Each number is 500 + 50 x the weight over the matrix's rms, rounded and kept within 0 to 999. Layers, rows and columns count from 0. Numbers have three digits each.

# down: layer 7 MLP down (transposed), 256x128, rms 0.211, rows 124-223, columns 0-63
# up: layer 7 MLP up, 256x128, rms 0.141, rows 125-224, columns 0-63
down124:611447566489517535455501464490507572517414481641548486433469598449498604560458494503518443503552568562514507513560460566375493376547570528499526521547477474505513520534507446560508572472455577
up125:554435405527448508459555542587570422482490511414489448537512448476511513502518452503606398416557548482530537463577504562494500484485435480491582611484576513567462529430543434439552477487510475
down125:543373479531450512496534466539477551396349412556545535480568477598457365503544497553521437444499558469580415540520585398498383465422484412465530433429482429479483497402451423535457501519530582
up126:441427472457500484514487487511446428499509518505439544477570493486582454427505449473489532524548429507535499532485562491456478417536485512466462527480567666523574459467421473403465450564428513
down126:594484596430440486535452519638536578542556518509530464494491481468479511462513581478481502528496467553575510491482467551466467574441550420521440424499485506520494492444540596521462572432530443
up127:522401470415577518564560517494610539449570516484514446517514404513462412484544557516553588500487462466596424526502547480475568412550404534430557484562516457515466458449456553500532524413532541
down127:441570493574538538474550492589564523467396557459485450493411488527387518544484473583581578538527547419463468545509540534480404489484478467537446440529521501431463514445468480559564471477484479
up128:515503464491489483455492599546488557524439499568468472525496482509508447458472479450516482387499475529452516570446537423483491527499410478467419480550536520492453482522507453512552441523546493
down128:545445430561504420450498429497448411568538480422544527502601550453498468440444526463554498429579518477424421447513596499488472473446556525550595486525558509514500400448443608432433554537539472
up129:513569553593404440573545426481582543539564429513554426581408488494399572497507385489474465553543509513515433511498484573619539466538442497556403542629451457557446415468440517521458458478536525
down129:543515540435555524578467435502405518485416496452498519518490532492559553575518564525528449447538531487528462516454585528455474554477472446474476481547420472524402471516521460543428497501520525
up130:528506547525549493492483517473504477485442523447546479569607501550572485583415449553535548596547463529439458591525532571517489478488595469444483471500523505510542498570554549434583392471431500
down130:473525497464391531521507461549448498505532398488626535520525563561407472602487431498461488499511532475546488435455452496479524438446416459498430582571528493506475508508511529547467522497432456
up131:619482536530410473452556461492483525465472532490537536433494466586625435540529526486458544533514468513498502592542607518389500567398478546467426510536539479500520473425388404463482457498556479
down131:449568562505470491463519500423549502483507510597551329538327575423575457471497529513492386520506474503555453527539442491513516549434506536435450415458438487522460404492419497541499545456522514
up132:449456517518484448425592504529507477471463568412450514388499467551555459483645589455585539478405444526536472511492510566519518503509532494443492600570494443465514536447520462494543513581506570
down132:487588492470469515544500455521512531506577499507535509486593491476555517450619457436503484477477522505492460581477528522431505450537460454451568476470422494505556418417504420593498442551552511
up133:396417460467529556407510613461438555535508506453539566520502527567518554532452514494490469614474485589474447552577481595526509490462539501580453407493440473585470550455449566493521521508467515
down133:549547572570413502538595486486524491512433450510415522445483431585511495534549474513483482558501468626509506482404546417437479492544460472535431530518482516498585492522535480401572457478519453
up134:502481499549474466502474464470506487540489483500612476469547471578556409490430434456505621515533461574439586461449482456507499485424547471545454478436463494488494482535465478404526439487536500
down134:504465538478474496579497579509518607475590521437478523510456506485495559451490452472485515537535511454497480504585542492472514568417448516554469381512468506483432463583492561533603548539476524
up135:583386540606478462529458452497619553493583420538539547560543494457479491396482464501450508480543426465510529554461481530494642481551471500518518416552559576563523502496556450551534487525401582
down135:447529488473410474509593403440480499507500448490421476388507417530530465557544497556508577485532391449470529494509509498549497475485498516489481426413423536543496513402538530464475490489485532
up136:473503476519577540497540443506546448480505517520599529499439420521534436452442457500431513443528478456537471586504548531453596520573469563576500485454431565524502529494434451486506474475588513
down136:518519542554487594503429409517492481564414518443567562449389426486495544641510439498467493565481535481499527562590530582491524459516515521452567530542509533493464463559411461562532472459472517
up137:512415466577452484575496465515477513544499544449536434450502392392492489483513467538537449513460443596381500490537555526445528545530531558469478483515435516512575495532539650515517500438544529
down137:533513480536510529424529476400515503524605505564496516529442464425538474483532455547523537544489517357500561448543469511532474442583558476576578551478567459529431452530510484445465525446570378
up138:564500465488516451461523478479595526417503609574509540504504519485435535478545465528545485444428492488537599513567436525439435538481504562493421500618535506391475486447564533413517494433497483
down138:475495459348500472533486629534597522585550490504469543418446367497451450484487477514403485519525452533543541546481486472468482460522532540532474429592510510493532517592522515437451460547532378
up139:500503573416447542492502504557496542608500430553468495493485587496546400517463582524447442522490513509511587653510455463477439503435467443538506517488467549445506551521494471483444486586526471
down139:532541572540402554502482515556476499581462413561404519533525495501445516569589450419436528448521548559574528501487403457494512551488513411493486512596558538385429580666530513523578480602513539
up140:418432531496423481401501564496451449449546480458467431515475429468465468442499490427555558464570506372462442469473458544474520575528467489462502559407528424530462492569535439587603523492464504
down140:480568350489533460502543547507521482519458478494460473439499468480474446479521476534560461538529468532511533542561563531464530495543493519466456500508577519476491523570498506479585494553429508
up141:516555572528492552569512498532497546475483432415525472473508462450585443439523461526448465528499551544454396503506456516476427496561513374519495587485441489448543487539380563523453536462433511
down141:536457419399554480489492492446587499444438481527527424521470509551390533488508507600478469487563499481537423503501500481427557657436483504475550514626479490463472598463515560550465558600517552
up142:452510479489483507488450468487568499477546672493379562433461491528525468474497496518465451431418439458545554484494508453472586618416522459504424642510531550482514487487463550523440431466591486
down142:540551520393487489413479418449507473439453480487499488458513532511533431541402376550516533417488442292558486481543482487477471567509545489476534506578467490490543429506467636526511526423513443
up143:485506420446470474501588463465508504512564508531556465546432439437559526465469552414500463484553591485431421426501521553531563525533457407474433578556580477520494515480590479554488480545505495
down143:450455510529521558565527476501404484387578499418536533502444491506535523479530493407447478515516560468439393541494460467519542450559501422485441552520402507479446457502618526505504540519502458
up144:626398458501552515510513549498426521428378541566545452527478497456494533396459526535535491454467540550526528443470492456452598520484515476471564524569507462603504447530570545604512483516490554
down144:543458470497518487510487428559546541519504473458477438426505559502502556446482489486566503417504531438413534452563576477473526520489524516468414516419369592546579462463513515497513512573562475
up145:478447562539507562519481563464549522529507534515511567540504469441537525550544388487511495406448514504479491469466432507500497471492480547603527491526383370577510521431437496538489417578516597
down145:484482483593547515490515561571534542468442497495504494608492429554626562475608426495472485432480600328507511478525455485503512511536473472513461486530571417462435492427522479593519441480532643
up146:436452425537462516521521486499435428555581563432551483546568531506537464486460423509440597541476507453480497541479503522457487446447476542531536550466480499502466447589512530449482497508461573
down146:535513459513513445427480472391491491531515389604524535487555510485489545461491540529405504458493526456616428478499504565520455528507430548499422524517529456491516508490537574515526546519573416
up147:491510457415527480510570446473401506481567521534559504505480558406416502478541546472555423587589466506533514448587490501487479438460515515522404449500609496453502473485567582493376570450499591
down147:455489475400494539532513450478427482459446496537550521474531493391494506427516493400520502489426465536555550448507482516519403496452551499429479559501465452495442430508595507495580423472502513
up148:469450413462597477529490538485487438560476486521538484437573517433500519365481492577454461493556490470467480469471607551582526442478540456548519547417380569611565540483466453503518533491498516
down148:535500408494568454550528482560556503574521522486464551460442447509431435397544479509498468461440526481513483485481497488525434539456489531508423565512476461618494460532479419601467446460567413
up149:493544541468516497434576582504463499516536460495535516568445503519540546514498522357612522477466570418464564506446490485499476426473539416462402369471541457558479543515505480466597435504525474
down149:506476534505481562499464531502506522461529489439506491503457420379443409456519552466571475502561487467453513583592397538483483455421591504420523407451458456450480420672490512520448561435430454
up150:590519561604437438546531427572505390465420379551517535561534566546570456473550494492416565467475465482536540502481488505502419480486521443457467577511532517501546497538512467464539574495530451
down150:503415538452429620529539510530517489460453426517563462447639586439511554558588537501467485531526409509582402528503456433515451471515547501482486506490537501498582499469562529545498451406502470
up151:459457603508465537569606573537498520441518505531472591504423439478525533453521461480517547504350484458518461468484524497487431497572503464605446387583545496525434559516495438522480479485551546
down151:477532483570526432398546585577546530541483489504555495448438483555532555502552518503532527521540457528467481494464509507497517458472588523431471497439515475488537533492631500454481574567544472
up152:518527412479483492546518589439483575526467477544503526564516547524428386441514461540455501553555565486475541433610553508465523499430548514545430544395556491600526463430484522479473399505567525
down152:515559438482493570430463518475513526514587494409523503442483537609498498519488572483446479440387473518533577587494455574506481499497474429521525481495422513555521543428587451511488524474469526
up153:601532452487473621554562466444447579422474483420467458593530520503492483584486454512534602435495503436527514489484473624457441511430500490498615507558536554552481453593477528463464483611501412
down153:520524486466468485505517553495547420563522429497535500463560518488488514442499444576469461487504489517485495537433512515483553510379411508503474553485509517569484490429599543394503509435553409
up154:534529484520470492408568494559483487484436497443551470460482527472574591385435580412529451417708536532479449478514554552446498452533453487519550533585400533515413497539396481412484442527499523
down154:557572501393564396473511533423440533566502515507473464403494492477451426514539469500507510574425522534527500541416522435556442614448530506516471559461421492511536511529552499483549518456516476
up155:403505489502504453500529599498495476533488528455406477494571535497522543490477444510466426469496481536507600513561387462497559433496551580594455543409510437537486417482471512485546494484439471
down155:513465564494600594528488500517558489482520452390494449466455592473451563522516569497490541516477541505499477476497521524527383492580497391523486560461473507488600445493527487518472517536542477
up156:549505521531590418473436432571525508396533526526513581428476446474384563450397581504556431478507423415484563448517579436608553561513495504436461570474461498467532498465512557418529522541490462
down156:407416469489559497525556531532433430477432458435537433408449342500532497440535563501511474442505479552547491597518429545441496487477521462469502507548508608523585506457497491518442443511491561
up157:548475455517530502533537419411447425387478427412446402489514485511488466518459601435415507461551435452536504583586578369552470568534538546494510505553446462514447475513614557527410500560548532
down157:395441505397533464535487586544486444486538563393536424446524553607449453504446531577567489531554587530481492440492519499412591536582452513569525430602534482546456508539480480532476515493503499
up158:405583447534498447460498518509566476424581466469514557514499476489532532555493518475486477452552516425510447453543473486501468595450508477452548606474503490531399565495547418476494508423526564
down158:519507567545590472484431494426511403502545502468523496566614483599469445460523526484512434555443627482393455544469473512477489507393512425545495468473422522495518522458503449454534525464499496
up159:551557552519494428615510646517410463546451526412465445527462529558448483502502544584509453422513479431496500496551419566542388450469485569482478553419542465491562528461539513406565504525570413
down159:519567547605599512516543558476477584503525475423438495506455539537432539437521412556591554607411571519518542561540412476512466567481500455576459520427425491488528488504492438442412505592403412
up160:521508515531561394557495473539556393524498478479556473501544579505520569449513517473471471437555419454539584431557466526515585526572595463368592407438439535442452496546468475573390520542510489
down160:581501569498372514544449531499550459494523451514485483501474476492558465473499548542465522411453678494463446614544555573560548478518455473424420560482524503525543438516535487539555511538486549
up161:513526508603507559473490486538513526543537424522539441511494467543524508550475415444521545583553463463446480520476478495694575529560563525482520484529519530453493488459498525395585516553542590
down161:537528548487538552415502509492479528457430540559516546431516425576553450516446457560562456483519507577467523446518499499517574576485491464515549444389499593504466414457447515440591594483618415
up162:450438559448545459533426525497493447563425399456527532474419520595550512510424454544450483525528584386519567562587471507555492463499480541473434442489512547459484668546522434479505556444501504
down162:516445323517578505522501580575477577493515542449518543477470450545478536424483576538547404517541622470528476507539421493509482525520496471486538603437490527583475528425500485455580460593513524
up163:469501474504454471468501520469488534537465537536529439604528434454517492446563450360461458509488482484444512465526473348494505555509507487434509513555439422541592545449593499420501529540578507
down163:556575575485499544437470555443499510507548518472510483444460592532369536611453559493626507480465550572518557515574512539517455551530438517514488508494493567558504513584526589479568476452472528
up164:472530506475482429536530517565507504373526478485463479501499423519542442429496493494499567509486411639489520481603482429442527590456438510493515505498482402528574499529474446560441503501561449
down164:410532505506539384437498504577486584501522548527570518484473487486522519427516487431433467523473444462495419559454491464586419473497550453388502445610518528612497554485473519479476485576528465
up165:520512571456577491543521492425468497433449454464529558574488565506600447533430551603443457553553477418470516560451474515545619539442525494525437577474473569531467481470572634515562532482532503
down165:422560535427502529499501510520469427421505464439455632475457443491464638544528474505446449564590511521403525438531481560504448496494546460538496403459580441489471575564511491575612465465425600
up166:586495519476488472435535504459548503615544501421510594473509507500420563512540460594492548499490468573475511547516532514507439420568552435460520521489465479612509491483474556445492528506593537
down166:509449590588507426571468450462534441599455491505491471495479559464618497496408487510414527395447434482519512512448527510526509433498519517434459483414361383421423413432425483511496583468467475
up167:559443541306541429436430575449412446506538504571467543529431417483463490449440516498431547401476436454519467478500422527492503552486525433424521481470511476506544546548512501463535541511483505
down167:446525502450537369530535434514578517575524526507463423509516467570574541468483589498476519473554502506461580470445546450433456507489524568553504436594469490555540507593496425485574634517530480
up168:496522577446499486434534598471536529626449489491607493507487476529489498547416506456479465473608519437440492631507571368469543534499493463499498474514446485568515419495514528519456457552510457
down168:545413515448448499457555426516392511502614434585526587478474463519394458399475555393509475544611557559543489529494511475539483512422523493437547489507456428616505535461483496459482402503484569
up169:486488545528510504462476495405491520501542547534539554431422465534508482437523489500622520487594607533490561435496562458500493422517458474396545494494499394482474586487516521425479463482459534
down169:452534506432599532490471479465497490530473503468616490458452533444423510438580597544477455526513519448428411506447577521559483512530420541476424510698552470515457502450476573467487453416425547
up170:495495542477577547454546463600477583509551512427513518520520476504461468517514547379560462458490396501450471556409540479524462383440496595544358542441519502482441438579552511474412484419604458
down170:435598493465460500418567460489538528446444488486479415486435455428527517551585404534396569467462491424459528561420472543540586506506333508522454531446469409501373559510548535589457539594529456
up171:598567535579496492516545443482496513423601503503498504479444614397518472549460503480447526522602505478477436523477523443507489502524603491426528465504468395477477444581538454473536581441530514
down171:486476509509545371492472489517532521480516505573507516452540560486455515565549485599549471481481413446452406496542510466493481472608528512474487523561446496476453541493544532519466562466531407
up172:539391450480566487472440535515569429524474496446490394441527519501549458581521422518495540504495454530518621554486554551501469464528496523475559467586553423514441551483520548499574479511469537
down172:368469517391542474517474474552560455512441515430477417424466455423535474557491464480451509496494527507472508448456478439551552560517491452564535507451554539545596510584503559518460481489476446
up173:561470520584487490437549552482505685516522408587402602491495481368584499506474515525473507473535497453475501522516510513383568564508482479460506544487501474488440464552433541615555539507553539
down173:367482510487473426521525473494534464452571505526481405529493545429487496574490451496469611450496518444480512530531540490580444509524540579534452592561581496478432523501497497530393556501463435
up174:564526491568511472497382461489507527580543520499505502523523507457520521532463547398491533510447424446405553563498466470545427480550377531454456517441466449497421523424510511538493548522417486
down174:398468479493543516449477503574458608428499436542502414479511537497511525519530422586552490530421517469518501491465565541504462498547477496539482481567497472566424514492481412471494559504445550
up175:493523418482527441536442573532582357551417556473507476454470492463435465471481560559530471481466533455516502524511524547448495476491526584531532393504525562402553492494512460535523486390480499
down175:514465418528476487464456540407532445499367476500504525488570492530436471540460543456539483485524590501476586528439468489490537467479466596421560450587505476456521510549609427562490463500397504
up176:587487497493537484443392500554499527479537404515473527513525484522457498417510479519526489454491532528513502490525483479493498525454495579466556508506651404341503477455486454542561526483583454
down176:418448481438575504572461526466465484527550382494528530532481461495547465510541514510438449575591528598415504591511489446556507404502503520556548536532579536442457534481492454433586515462438434
up177:498451564513379600463506503496530616430509622516493525515587514422534574534471573445577531544545445530552429469487449574467458483583489509525519593516484461438542480637483412584435547545567454
down177:469471521512533507453516507487524493525458466404432492537482524558543480544533523532487527447498392539523492481491512482488529516516550426471489537525484536554489522509518570466540581531497519
up178:488462543517536532509484453514489554576378503545464513509557486553558484469533408438511437442437457519590559528550521549488483466441541523447497510479535581464520481460521457510503568461485488
down178:414478489522391549570567473539533600470506488487538479549600464531428538504518459611546491538450471531534549450520406520457652488487546530483438512480510575483535392470475449511593576443495463
up179:499560433452599533390427442505535491560513452446497526505418535582471525471411407528515501460451572433536428494465400495489488492413519486508517524540423466474529567555535552539507517482468510
down179:497479461452491477505519474504526601462538570522475540520540457470497509421571523450465534580552450494497499556514482587566448489557382509516492542459511501445492468465515373467503511587514577
up180:511544614508487476498460495463459583410540432471458510487425433531453478559535515503503557499514515518622473425506546511539561653507566577401419584451583443470502471439566504536414581483529461
down180:610508598408464491513515536443416519475454513581557548467499524571466454507499572465456617458512388501514521467510527513469545527530499461489536434526465466464486470537475371499562444538623431
up181:456404577555461477451594460424538502598571494549447424405545505475583527529608520466508596463566559519548412459528499547556493538451516498515452510473526487515540529556586593448530537450581372
down181:534467459566542397612495587445491446491482485494501484503449515490421452613501506498504476407489471553521542460524488502539477573487520515512400543456550466526482477506533507473502474559496482
up182:467612465466535378490505502417401486493490482492478471576445505428425467437400419384600506547490515530501478518528534528589476521507515586463529516570547482578417502398428544570507469422506593
down182:490524554504520464657493520501425483523438433473459404487383546458454441434479547524444503454551502625556476525545530579591530641591443424481519576409485467494575512448490548574515524609402444
up183:579558581473591490569488535548466488522401484472485455486578435495454427416517550549544541487525445487479470473490603476573419536625514474505530496456525390549371430517477479492482538565518577
down183:520599478475515403467524563542431554546527360522472595451525540482467465508486442463571541533476492488560448575584535610410565448526546482455442464445565409523485441546487401591551533499435528
up184:501557431450506530611547571472435494460486451488552429458512509477457453496559473591480427512583499505480469490607541565500493414474490452464525507515546508547480498576425386610489464592521609
down184:486491505511499426566530501469505501446546499491517519486555488525473504479532481486591522489560489515447495526595458627487508503434470445580454496528419500514500533538491459520452490563497521
up185:525534559459434616555441470380462450512544454533599594533508521553503472418525496531370615496448636523453489543455549511458565557525497425557521435484496433559457499521596510480574469553459493
down185:435472489496523480477417570441583537583466436573434509551519467485584537498525523346429525468501489440508556467451464481484545530434468479511551535460444465487562471536459441421564493503510537
up186:516460463448446506528526497462563414518550395545505577428458549514522549544472578481531502500486579561430495534479432557450481473497516513514502570465509517562526477451520487537563470451485456
down186:475512409550438482545541502516521498452491448480464498493514508506484505627527532536474444453446518515553414503584423461522475552539502482479500489525636457491527468601553475546505433524472458
up187:523525568454398521515505637535435410520480461453501533451614577545555457458552548502465471580558486510586501524488509448493470494543572547541480505490404549588475517498498521484424534439535508
down187:369485499494561502488561534561561468430525522531508487413408558554459556522481522486481543501511510512437519478499483429551486505587525520542469496495528485456484477469491525445408503468515546
up188:593542518465474407526448507548517495453525526566520502441500519452516498501428606490524478452470531555545442570604448550433454531554501507531480507523546561572474434431493383524544605495563589
down188:417539591430575471487531521470476504537460533496480595504549510457504534486383479582502474469456531542508449490501500439486510520481575508428536480553571453600621509466477559510434483470456468
up189:375498557494505492538473480444510415503433452462494538538519556479566415464603557481478438516503553479561562591569505533542445416508474475569501535605415528543451458442550500452494516538468511
down189:530513524455583537521567472489433493450459500569480440499427500529473515480567512518488502489506483481493524477514512547525486519540574478503506489502539473558546502492430433519502505490440536
up190:512493476438540482521420583384591547500576490484494452399527437521531523491509589464458467557530451524609493521474578508544498487471466517491425569421479496493457503558531536531496425540614466
down190:451523515502485531420544444501483520435558554480398481454561502628425433542573529523501395507456500429504530485468510523490564522560514475565507552561511490592448547505517488464507498470468512
up191:482502439421449490445420479488447542503402503462574547547521406450503471480510496507476499504419537566551479451436472462546392584418437532426453501447532620499490540496447458476464519606542479
down191:499433570436546467516437425530507490544479472513496530526481454463475566536497565581487442485412486537517510426506442454458579507498540490553492519486531467482482463423500516543471516487615564
up192:515450559490452576598457527443523474437602536403482481526605545474429467532514480484506526591466547508507470607538461519459487449479509502596451464516512506387518482429533480489481430551522522
down192:378521459511464534542517425504508508465561530494500520473555606460437429527517528454542480513482581496442534479587589464534523608515468584534550470489517488533554457502517553479428500486478459
up193:464542518500572471510531517495462531491529602510419485473452437566540483470475493426531445512510501473514444431428494493496511444538339489489534425538463462533527446542484476523474567489439515
down193:420509431470465464456442540480514509460529531527555450504536563441479537443457508511504450458457440585474425479478517495503596497550586464517477504527460456471580490531585467534520570475478487
up194:571580458408525514452498538551523514450590497564487459450491515536477507460536551455490479484510515459442443581570569492523505507533473535483500492486551579534540451511578440493620541475470555
down194:485481439497473540572503538512462454478432546407549605473484419528504454521504538544531506582450513538502463547394539481447534514497543486492574495436537490487474505494457498564525515541567518
up195:429401539458395496572489493483486491441534486501540409601444500570428456463570499566510569564432481430541507611584472442486497466487527442460453546530538501574494549502502572510453532522478469
down195:563410579519459445506497479476507518471493445473512512485490488468488429475603531529463450478516508568533527593486508545541436445458458479561502502470577449544550522554490583452496490489448505
up196:485486516558465560617484395485454545520477385454442407513509551487516546436485462435448451484477475435534506467600520449363498486478414514599491524487528414615524503448468495431506493497484481
down196:555503512447464448451448474578485510547579485515452425515483498579609526472483517523534520567486511509442549585519499581489516511557449474522497502443450452504479500473495406500403601528532490
up197:455515475554474543530430496505487471454525594506449429498539500639472481544518516489462453528493522521481380495521476454449365441584513577387529549552504520525584506492448541403453494518510524
down197:418555443468505534494489591485524492494546478485546488538518501420499426503538440460556509557533570495533500487557470417549435506471462513441467555445502560457542427514494543433563458494455550
up198:469478570379588545449535460491501585578513492498415424475500510533455528536502471529491395515554482512506470537550557482499526393484480536537428561534488451556392487444528471491446465533476377
down198:549506476554543516517479515495471505541523499501544573488518520478429482470455450469500511524456584476469524439493508531410472518461469530440504531455523437644470527493540494493571425462548591
up199:487577538481546582498505537545408539470490571455474449453447457489579450545423481515449563429571440471553527555566503459537495552522468391436432427526550516494589519528541463496551502502448438
down199:606499532519483465543492458580501450566589496598432483581532519558586504478519404530540455483579486509514417490507410514561566545449482488545482590460419454420496518523446505458467456495564540
up200:411467416516491469466504512504515499453535557595516533536534529544523480471523443497479443532488447484602499513612527442467465405386403345458563597531577515523536463485498530426465554413472491
down200:554452564483581624405547553524569530544552503391522464573555533488533497415543513478563549500570520514488501483454574562441538512576547608472513497563543517551555535458509521474560464450547442
up201:489471486535439565439498436471505528508414505496556461454571511519495535457529496440543509546482516457485461532533493486469505429500496532482538451538583510472410406429524513492432482442496597
down201:493529564470475535594512511555473464421535458419569397536494490528438443491590570487368495474443534511550384489501509463568473502512595465464437476485592528507417511497429585430438425597493504
up202:487475567536401465428537537510486555493536481529574485525511457464484475474541520409442504437498499480579488491545469502458587467510500464582491520433370516447536458562425483451467545487430555
down202:523553456531559464479485510546555505488491518482434495422535581524498488502544489526562502536538409520417490507507547491511372526523445477475492455583497571525593526465422539531451414505598493
up203:569495540487468530464502513506501514450464559516460508513492555497363530498504439520496516500516473495500448496547464623492522526414465462489399533580507533490409479406492533459540459546539519
down203:460540515507529551509583419488518532551500405477522463575452519560540491480493455488601528511546384442465513533514591501502446489493553508561472550479491457549602430518448523478483585501493534
up204:518406480469546502497504504527468465600529562436449477405472396529581618502394517417456505463572464485399553463498447521489516462484439533398538510583562453489571571465454451488563464516550555
down204:566478415525453456417399540572467469471418592460507475433534489483488532458412458483425491465538495553511479543514593427446484439558536525489614572569531564450499569517448566440492515487516484
up205:487578549479519459387523530403496456532525485480535571463525535337549442475542536483560523569544504562547496463466456429422445540498477508522504554469451469546464522477457513454485491604588638
down205:418571478530531543439522531466436442614517608524502487495476438383519439550474523506452465588585492442526504450411485429498540511504410545501519576499474466490578496509484474470489484423509506
up206:558499497510454591470482540539428475519539527439560482554450465526359527463466405519427622488508469441549502479530584486555547523446486487471462487524488460449553461451489432578498474499461521
down206:414464439423511481576443506493472477427488533466531459506519436485557519494473448484551563521472510505421491509520465492352545526410585489436494452557483524551474426488440522461486470482506496
up207:470536568600526603468487585495546543599514431497594515575402478533518508430444579466499479516484479498470531487445470515534520463486542528444441564505567534550476524465379418477513479486408473
down207:518500587424575501496444588476497422486552483504544520544525479580487454422641503500449511455525557518443613525434463594484515492558509539579438372450511480481428574511460482454460529496523500
up208:502525519465577568522392519546584488455556436444547502640504553494478550495533450508449473544453552463495543548562411463470483466495326509458529451469500507469485581526484564546472445447561477
down208:594461504452486473593534402491490445499479482429536620525404543480412563557535418494502495533538534536438523484473471570605500529502477457476589626505550564588469457512418451554496479553638459
up209:485499467565465459496439561487495490547522455501481519483519560530511435594535506520474426405510545423577469463497536514467509546436518608460440490444444562459438453534521446418460472505576429
down209:458533461449462523548500509608485463461530434569475480415425507469501448593467540505418478438543455524578482427477525494521533463515558509365481442505409529502460487512546560510539556554511565
up210:498502457438513512510504572512527594546619442482450504562513521500525464524489494452492565413530385498584434571542483590453564525491405398550530515461541586524494518452511558571432490509515572
down210:517549463385534544529452485482535525465512410477409502531477527449484539523493500433457580385480531450446448557513423447481550473447564561509500538548484520481485526546505440410489540447570580
up211:486482523487471413594520508465517486535556526481464575511579447457511522527506584381534519544473494548428544570472437431461440472484542517549436555452469459618550479512526505546456420558518483
down211:527457461594600495425542504458539476421524564581448519483525461486448452567555505505512500574482515462473478480483556438488438469542506527405428436577481543493516538599516500419405507409470488
up212:529493612515524587501548544443503606567476558392534599514511407589548497545423538561471533508493467474476432465441468518520511608386546578493396509472450452638440475589534458470595459474456463
down212:596505623456499521532498546466495561462451456534454562506520448538542447536571455525418505531533435488555463620440527514473543529493556510440482439498561489470463516493552507491469547550495541
up213:524447523453527539523496525452497448570521530513632498539548517572521557541478502401416544534548443457508511518515488437528507536459567523471618444477559485493469560374522490454389514478514450
down213:454534561441484509473515481504482478588508496530594459536485520556510489554440423466483545486421445429563487483422459433495493503396436480481611506483550588503504570541403519480473492496529498
up214:594455474513524393515495596513532439447449594438461542513510408436536454421456492527475545531426496599520482439537516467454435497499556521525478540473483539593415601444443576454451503583541531
down214:588501521497387489579526493511509425499548558475510598476519642523430471536542514547508445551455491547552439523442579546517540570554490438467430417479514425454404477516457581483478531458476493
up215:515468512510491475545534513571486516601512456551471379471471464404505514460532576507394547423531492445488549432539476424477501515567528398561453451425574525563479518491529532480468454452441523
down215:517503534520481470605501491461510439508474483451488464484406529451510462566416463447413456432462538474585482373613463469479486573535512572402468505454436457440414499549561434496535541520424418
up216:446455529626427576496519554529467493577495573441493555535554470463589453417453603498581544488558453501464500457429550534484567478510487486489432559445497490485502479418527454486512470430520591
down216:594450526540480492510440512476463429588549537517505481558524576454516594552467459509509442566353477480465503393405527474498505506618528530500503486442588508480495495512339468517499431489482452
up217:533539565560486530539470436348550466450542507391451463556508447539528435523463423465591549434503499457612534418433498451458566537566499476538428528491471512436500455453483402474613446580535541
down217:354574510525468527523428549518372571468488580530528463449556540480552487543504533590491463501462512495598412436470453463479386483472378450484537522517409452530517571476542420555495490486440523
up218:470497465535459480521497456541447467552502483487439417468513459449575455457476379448481502398478523414549473525487470454536520560472499504550459560482506535467504472535445510509506492485497475
down218:587443513414545545380468461516469424478486517481610553449523406457502435495490510489542586446469452507586498584662431503511449366541556531586511542446436611512500469488503584512539553556514454
up219:516507558507455517618614521433547590422531581565493417508474586496553499479494440524587543580492495506508392494460532454572444484435432568428496545527518526460492524484516516564490466547478420
down219:456529517529539535523571474447522545488487583506481484479580531501475489513553546553461568556461433494433519527502581446416461498489510489453497443567628431492458574471472570471471398543426514
up220:452489427492525454473526534405487555522423500413444582457426518468508517515564542539425439445523501491506503433537537462500408471470450563471545521684573523447459498442524459622527439520540584
down220:426518435527488498435549526539484586525476438487551497358489493533496427551457536548519520492601497535540547529514532461589404466489462466463465532546456459440536518512470493545589496474485540
up221:438549551465505535522475567511416468526506488433495481621461477511493625524539410498472521505456517544573437531453496382429491485498512474542518491543527452581523453560529466439493449506490561
down221:429525470448507494521396446564569507447508548490377430562471579537467560551459429423531449468500553555533562450489490491534496578526469563489587531532551578402564517496445522481426467471644439
up222:540484438527496491514523576466436606549505401412588445509513478479416484486567493440447650488503462454579495434532476551516562475506619512552466498509571583535487451448467415473491501503498525
down222:406525559489573479425565496515413474513541514505557476512593561612581483451462536450470536447421482433441478474470617463467575338521538460494460499458442463587512458418468439544488524472511433
up223:536501528552446572410482488446436468543487532582529508440589580546588488482499493536493429542543492453518414513513447469488439499484572538530551560445579506469544552574466615552553586458495456
down223:515486509415520498421542604531489515526461550545549489544493495498537442536499360494487497519522474425452524500446519513522619460583535503505552556586545563534571575526531570463507487534486474
up224:556470501479457490595569510461382408504569477440461481591452537481445466435470545410536482558487543473452456498509515503479573577517476493435492567493433487485488533442547566468398534497501520